config.toml
n_layer = 16
d_model = 64
n_head = 2
n_kv_head = 2
head_dim = 32
d_mlp = 128
vocab_size = 7638
activation = "reglu"
norm = "rmsnorm"
norm_place = "peri"
norm_eps = 1e-05
positions = "rope"
rope_base = 10000.0
rope_fraction = 1.0
qk_norm = true
attn_scale = 0.177
bias = "all"
tie_embeddings = true
parallel_block = false
extras = ["value embeddings"]
init = "normal"
init_std_qkv = 0.12
init_std_o = 0.12
init_std_up = 0.12
init_std_down = 0.085
init_mimetic = 0.7
optimizer = "cautious_adamw"
lr = 0.00309
lr_mult_up = 1.16
beta1 = 0.95
beta2 = 0.99
lr_head = 0.0137
warmup_steps = 244
schedule = "wsd"
decay_fraction = 1.0
decay_shape = "linear"
final_lr_fraction = 0.0
batch_tokens = 16384
seq_len = 512
doc_mask = true
train_tokens = 102700000
steps = 6269
dataset = "wikipedia_en"
Each number is 500 + 50 x the weight over its row's rms, rounded and kept within 0 to 999. Layers, rows and columns count from 0. Numbers have three digits each. The size before them is the row's rms in percent of the matrix's.

# layer 3 attention output (transposed), 64x64, rms 0.134, rows 46-63, columns 0-63
099:521428500457468492503459561428474511500458550427477505455568438506461534570453511496567394483472421569498464502418495528450617520535513466485525412411548527600484544438512517418558422473515494
098:548495498559462567569510468508529569451408531533513548578476479528524489480578572540562477520593578473457479516560521537500542514434399464564410502524482613421555466507488498563521474464553589
094:483582380539447508492489445483448567491499382462513541624443548597495488566494446492429563505485501487574510484480547496476499482515561452542444554536599489466413533479540448471483517515426448
097:522490590553466510530582442542516485573451441488501471541493495532554540417513516553495445500561521505423458516595502642560526536492376540477499536548447501501523522580488552579472440587502454
124:538495468443512540500490506556433558483550460465534477490464584498514591515626537544526510508511573477413476493503488469436517545519457515506389570570463585468574400449386459552450532488480537
109:486571559509439463447534571528586545565551496490444486497495499545562500596543559561478506480591476526467476575598465542435572478451518552487347509526488517515492461489423472566503490415481531
092:499427496535550479408495489443450467493468499467484475483464428509541511492448587451478471574517490526513537472555550468620450558476559532501459466617530371386487479495490389493546545463467538
088:554499630490516499478594549458537496505583593478593533408503506485540422493485468545472522432408511438498439570496519490553579524525511542405497470473521495505541432493564485515393506546561476
088:477465369485440559494425565469514524490495479526496563537464558619478512534569446470458508507505563528575511497415481418440517434570459498504457579476533563555488394415434503488446475489497535
101:411497513423573428566527518508507487552505586557650475453529506466544426469554523473429489559513539434490513426486398581490539512538447514497543518570457497391516484495467524570537532500540466
115:532516515483508577492413542462440555481449437518491484505581499445459449475469450488480544461467445537556555539509568391487480397452491507533645553505430480586541557509520437529451443492450425
099:537422506538555577461535581390561456541500591584389530495429448528499387473530488437526527555495478532579477454500538540528572458513431542497513476457557481513481574535512520423469442529511497
125:516501545481502471542559496527480507495590452489452507481427553538437533508582533518452518522506588497459485432508408435428431494492507517461337522559480592442541461533455468538383457516449451
106:519539532481631544485504501436544587550451561532529416597542339523500467472444488516507516528590475548534537502465502565451517487429406452481542570494525506486469585534495516462468481545456500
085:474416452541488446502495432468468526500500466470498573486614455453502507418427466532440398465520434583484486628572502558555504522475492494506529453421544507516458552487572594495571534441536468
101:538421556573510450483511432456478408512453530499466489526546450404520416465483516476412447558522387497475457496599498528562512608438467487566503444527483496522450527593526466467505443525514590
082:570427428521507593497515529469518472492527501531504610468431528544566506366564462552501571518469469535423470553493538507437480535431371469500417463532492587465510483466445533542461464450494530
130:505471444490531559465519562543491458522541527573559513456471564517492551519598458501557579516451624457455557520462474406473526423588397496475480545486437539437609463467440519526500527455454472
# layer 3 attention value, 64x64, rms 0.132, rows 47-63, columns 0-63
083:559525562408567533494493561535491495598541490539518513563572514506475528460532477478505451466490547505373642532506513501465399482435543441524494455465513553515504438510433476440631530533461513
105:483524574512491532405459446524527488492630578478468457451456512512467555519426435539577505442558436519536523500507429443543530509505528501564428501410434486465454596495535423484465394440516533
100:526502560412473498496579549539524478556465449530498489536566523467516460505499530495522476504412617496553496650474463558448400535460518419479478489528576475501596518475444588487479519481438413
112:537519429546506602542500567604533425590463500468490607559473458466531413505440506552526403529468534488431524595501529499544462460560448414523520462457535461482484439467501503576538434507507538
112:596535453482574513507453554536513447570529457460456510547556454482441476635592417435477393538504494551540490527436412551450458392495467511532472519476499509410502461479541511519470523560480490
081:550416486474569404451517409499441483438500502485474445470568540569485500463524467556497523491478521446502529573482546516471507459466497465594531513348472587545564486557570595502487526549546422
083:470496438504460599469495495464568511482509493384460525529493604431467466482469529488407456570536540442535484494557462464503519504392495571435633595519487535469567462469469572497560507485455470
095:402527509546525502524490565511531459448583485429487497536475436481427393511523482513618409466498432447477483470431512510564575429496444457502486480400467467503423482538547417465534452463496583
096:526521450517435542635601484575518505522493486509501540503517520514534485464481510500501414531453498515516537567430475463559474601518548577421551493559440446496488507429556580571552544597454413
102:439552510465560416503459485570487501556519525453516478487483499543536509422455616492442559487496440512498459518579598469583493466533386456491450512623557469425507505482478544436460499410557530
103:487482495503516401482520496536398452458534488481479402576544584475488472506579513477535503419624538457534550487489502534581596470439512505464462488506524562486506468548501543389580509442416440
110:590545440554489571488523554555533434474461455483500484415526404480603527587512497564543451485509508526488513598417572534512495448488508473534555554558511378455574504537486489535554434436506461
097:483534501422567505459537457625435519546534584533534398576489467495519473481538511483563439514444534480442567497514454437492493563465463495498419561559607488471516600496560513441417494540446469
096:426452628515500528444491492472560573536461538590518428454485512538557619502555504492475537571551621404529409427509530458489489507474517476483547444513476563518455477447495492507435552555471494
104:590445517404542476454453496455470529552495499533458413418587502526451507469520525537433576470495607430498467453497488487452477522430524482551572443597547489503605485452556502548560513541464422
086:475491516479508497505518483603483376527586549526466510481475526544542471531502533513474544524540633454488539522375578538448470386495509439440507453486515525502505447455413603482559494422501483
117:470514450543472496635525510560492416443436465453482595544477467499472410492434544475614417515499452509520578509473557555527478517559464475441559529533543489519461446427460517585543504451481585
# layer 3 MLP gate, 128x64, rms 0.162, rows 0-21, columns 0-63
103:534404502481467370530495540570564448539535443462504475591490453440546523561472381404421519468407458547510566537529528489476513496574432453511481499510474475514542457462493454584419499494513490
102:453461490511529502524513442429543570492550635553484502531401607456525564474466556534494566384458578510580525437509484453457539533449505451444534490537440492503516536483529618457522532510500457
093:514526613528438491521583621515404428509447674570580465474459533532541432525425511519544494456568528488506483509533474520496428567476484447454485489477501507552475471443494552490471482507507545
098:499461387551476471456451481507490482505579482505483457546534533499526502547569520420348444459512518545522449544542467569445482490543585488511546406504479591541503427514529521454554412547535593
101:490519443445517496449543415605411420424514526531451484571570482439528576525496477548476529416394472493465560561516488517565536459555487457568501535407505482571594542557484481493532539513542523
105:398514516610491508563475354516589467549502461474522525557484480422499466447459470433508453452373530528529489417479532528480517500494462487464520556541484478463490544529539477446605395535511479
098:401504589539493483360614507542440366588565581497498538504527475508504491446503466477470530521456536503439583505491535433450459447572503495539505501458458533559425486540490547478544513456512487
116:490475472526591523397492491568463515438488454509449488431486514536495562516437550490470568470529388467588492481523591560477549498552473619579460522524542463476546428472529522484486373491430488
084:552593518461488543432546492529533441420423473590556483571530475521513458542428529609526532495550540516435550512502527417539468428472590466521475498516548436481449466518477550406464387521505455
108:429447557489551465380497528519546422550523480534411513483553447405385566462523496421453480523484553522512456544551572479501496519554411517434471536568555511545471537467423419462471511475461529
098:528434540574550556585461505416512454585563485503425509443548499491499502460438641471527488593541458512480446460499453470563558483460512476482467505503535456536598423474595523543482481530423444
102:517493547457558488573421536583538511444560498460622491582407480502558531639518552433438466450477496481516506465490442450531510505590483515505420453480563495589500540547521557475480492501572514
103:440476569506435455506455482451391454367530505624516473561597545515421474582512569472472460472537539464509497541495534475545521541536567560485445488496568512525515452523430412533540507496566490
101:481516619428501497403529484435462485446433478572444521588524481511440548416493522575508545518459491450530426477525453507473493620524596544529552522552521452480485493492387439572513471524455510
100:491447452423511491479591495600529387488493503397512477582525577475485406482497522472464506480414518492471547441517476575557532532501435594432546560432450453468471459509473494531501459455395493
096:554473507455531475612481452500516500531508489565473480427557480530395433522449429549532474490515538534511405554472510508455644463482533492521422599478444484573539450557450408494448484438470511
107:500476466508468460522481474527547590462504456455556485454521411527518554460614610487550524467473428539530475383550552457526460496499426535480477494559586541469500367494499475473472471585519586
098:474498476570514496510535471443449481570503534434590472508556432563585475474519515515537454543445490554471533545498522514545425510490554481437540619473377487461425562547423556570406441455510522
102:447441382486542442486461560451492494390440471536527473606445447516537534587464560509439491577530409475501484497532448512506506491477476630572467487439475514473500530487528447532469416451456558
099:457458493486566500530537539496524494452519465479470586461528516400563470541442508485474473564422438471484509580546470508547392461472520502401453428490575542495566407449476527389566478419553531
107:563432470473451497580566501519455492496570425501534546500584556502577570505554433560464505471577608520504506559512626453475436497524573525534476399499507501432528521478471395540483556490512497
088:542543450501454441559489455466485521486451480503464440577539532571486504574484516513474455559538527398501486536552535451406506495484485530444593588527551485433423514595474522422470537622419451
# layer 3 MLP up, 128x64, rms 0.16, rows 0-21, columns 0-63
102:495486543542535463462496500425513472552490610564400458493501522508544504515509427452567505461535379498456496503426500478603493463559516522549589529430515409383519477488438455448482519470446576
097:521604469471504540459551428501451393395391433527438442505497465499512493416470530515525481438502505454501497571575500547495563470471479579496597565410610530487514474530498443518464464471517484
093:447500511507474450570511581418426499468464520478587537524454560503573534565562430452508358506554436515442475428518523549556517568501542497546475550491514491463420422373482466513462476515522498
103:467577513548473515505473532458470542452472573473550492477391446511398421529441415491589514510519525505527544487452529439533489464582457482397479568443544567442590571445511514528578453447484518
096:522483507423449546549471527457645477425458486415460478518462542505466401559501521488471472457441551461601484472511488579491476536470494489513459464547500486536473523575555505509578478425428360
107:535451553430477604618501491534459517463519537520499531491501502502500462597375491467578436445469483413482520516433557503455562426520491479502523488496520425472494438589480588463592511508413497
098:461501520498432547427476515511518509457521509439536490462479496530477464373430480547484447473555548531408604447533506523467459536577498446498449532483384503554474428512529452578495430626561453
124:531650590499536482424529545488533559509555549455543456459528526508517528538481508519504445467564530566444543464544448469672485500562479519498473591506515516459436451592530505468487548448504550
088:515470585423448533475509510537546552462451527532523481576491465378478449560483481495548528453460431460432476488587457503490411540409526413406514522495517442441525617545540482478535513540566545
096:498453539524581534451472440541466536489550476492433514435480460487483494553471485531444432483464448478526523527440512542507632411510471513436487493538456439478543403432467404415576536421388484
099:448568444460531519542465487484533537530522503524383475518447456465467541511538506454484454513564513391579462477499415463481428501441489457486465423513537489520514550479456595485458493360361528
098:463444469502465512417558472525513507524427528574468466524496501459452529532500435546515516414510473450518458473460525494399465475413591480507524509507507418489435401387564368485573455536433510
104:539555459470576506496525374388447466551421511456528462499426468548528468505571417523435542490513524455426486490468518514417516462462520429488572503537607584546473534441560423492505481532513546
094:528504555501541526505469499516552488424494453513500451449466564481405475523501476520359485490608543434444471453432527538525525453585540536548463461479497505518484670426523515437497549484462573
102:497458459558350460452548475565444437449568570492538489477490498450550461576413471459526559467528401471490434414421455469585488481477498470516493438472566553566476474519483489580492468497551522
094:461476512534440373379486451543443433471439462478533485481496553504543464506509414457389468485514396470517426465374462504460483594443507548513554495478488451546498494575504531514522468495499437
105:507471502613576433390485472486448543535518476489480555416468556573421524534424444563495522503460483490491467545509404441523531399503492453471457496466511450535475529536540488583381432553499454
100:457447444563557487424508490526474398474451502534520518502479461545501452556436543445512546501468470578420459454480426516480599526498477535403552501480467393508405439629490477479478440549470534
098:506509502466548411388443449466613521487498557430530490526515512524399557493489550494573516511480433479549520476495458438548479552498441618448519506556498500483408514485537508427421452528565400
096:426431477513557408507451569535468463546529587475486538513539391436560465466475523439526452526487451517471451491457480539478420496487444461579472463454490501398501484463530542407636417477493516
103:570498535447571526562448486499556551488441480473551514491539486479588556557525530499487528504469553486478472487490635494477452312454550507552491471474447503510436497560470472459472402433507582
085:476428487497500518474458423533558484529528597521592468451541486633589525555574568535543504435505383579497489423536485512534432462485462557596499466509490471531469495451459466516577518517556493
# layer 3 MLP down (transposed), 128x64, rms 0.127, rows 0-20, columns 0-63
107:470373493418460452535504507538558500490507480466556471587581500403467582541453496491472524455398498536521454504592474467487548546541514454402484486586460488583496560484549473446435506564491433
094:548454513472525482437518528536516482554568542421442538544575594489540526415538583392486533474468528532509490508512408448528467514433474434523434520558380444469469543462491553591444450557526525
092:519558412518513519470473427575573478472483463510439548529615488500472515462500514542490576492390525538501523597539453479434551415524519509484532565462445440517533584453456518630537546498521425
100:488482466486514464521482441557446456486477504537507413520549454500529559488536574510495434465429453538475482505553428617461471535487541480585550363463443524480459546609604536487488458559590498
102:465481488461501470473439474513496538567464544538453512597321512498427520439515529467472451515482442458512450464492459482488565380507428446477519523483498481526536476480592501502423488513394609
101:388575485611518439438583501472588496536559471520476510528465488494483466419562487488507598416512515549501525586550504594432497591505499552471446477466474528468482541420556473584553505510514495
102:562509425454459424550544466420542470488418432519454487450561525422523514594490509488543522509452533492570514532516428466547549496416530494487369433445522516506537514426502568446530560402444473
119:499447506447443587547444476560513505490464471581432521491450453491440400508468392474434451409502459474580527553431510491415521422553490457530496509449442535488492559510480454467607514514591462
094:459567470523558489513561537449427488616541442487559552490547574579478402507430568451510532506462496514513557575448521503441465445532417507560440438494535452483498422485549506616533453453531528
107:498470523564480469551461564467605484555512549507610470559564540478584500456509423527509538478507526568446433528505470486455392549556543485591457521432514500507452568454488539580417418525561491
093:537410487518452485458477466520414551452558510487524564504524572515604474519495478525525581619461533583439517497452610487487508510428519451538518483446513541564559496507548428521507520653503506
104:478572534442510439516444427516514479439523492507484480454466512490505423598485507455430465526476540495462550389527450365524505508579529468511452509382524534505530584589525595431473539509543457
107:538467518506467442533390478449409504446500426541473483456563449513424509497451526445498562573483472508578494544531464421572572426529548568465446538502442428468477513627447497470579458496511457
098:429459534543530495414555497558494524483507496522515467500491405555649529524479586532591492546482457494580530593526565511516478574457471564505537536549474515567481415584469531545487390501486490
108:527542433489519522535480453523613558486449489499468517531547517515522473401530542446560517532495586495470537488596520479453560547484516636504505543574529559464516429422538503449588537519374459
098:532446515479577590662503567447480580459544493521454431501530480462498523526461537584618474499521542467465552530592476480515595480469486459565480558522538448466547495531501415482447530479453521
111:479513538432447586489591507459574420444438481499516442435471547417596404485493425448423404490509534574497527494513569474463470486513514535569511525427450610491527500473536539442511455489531498
102:509558546412488490569486497492458558516548450504493551541449528481459625433508540476445440513503444449567544586518562489459456484481531476484505478577534660519556522460474560465547587428542456
095:567533520502438496511545579577458471569528487619533523548490453470428480533478394533509469395525551608415479516480522599550448483578517439483471524471513417524576546526477566498513521476521501
093:547557484478484486500474504487526488476565456548462455563487587583449476453556564509420432480490557533496528497532494527454506508504448538451440518535439525641538495471572537634389601522536516
116:396527571521498503399596522515508513456561583494442566526469474506426421484410464447534500365531476521462544512533484504476488601504467421448503575477528507551512499389517449509539533506478489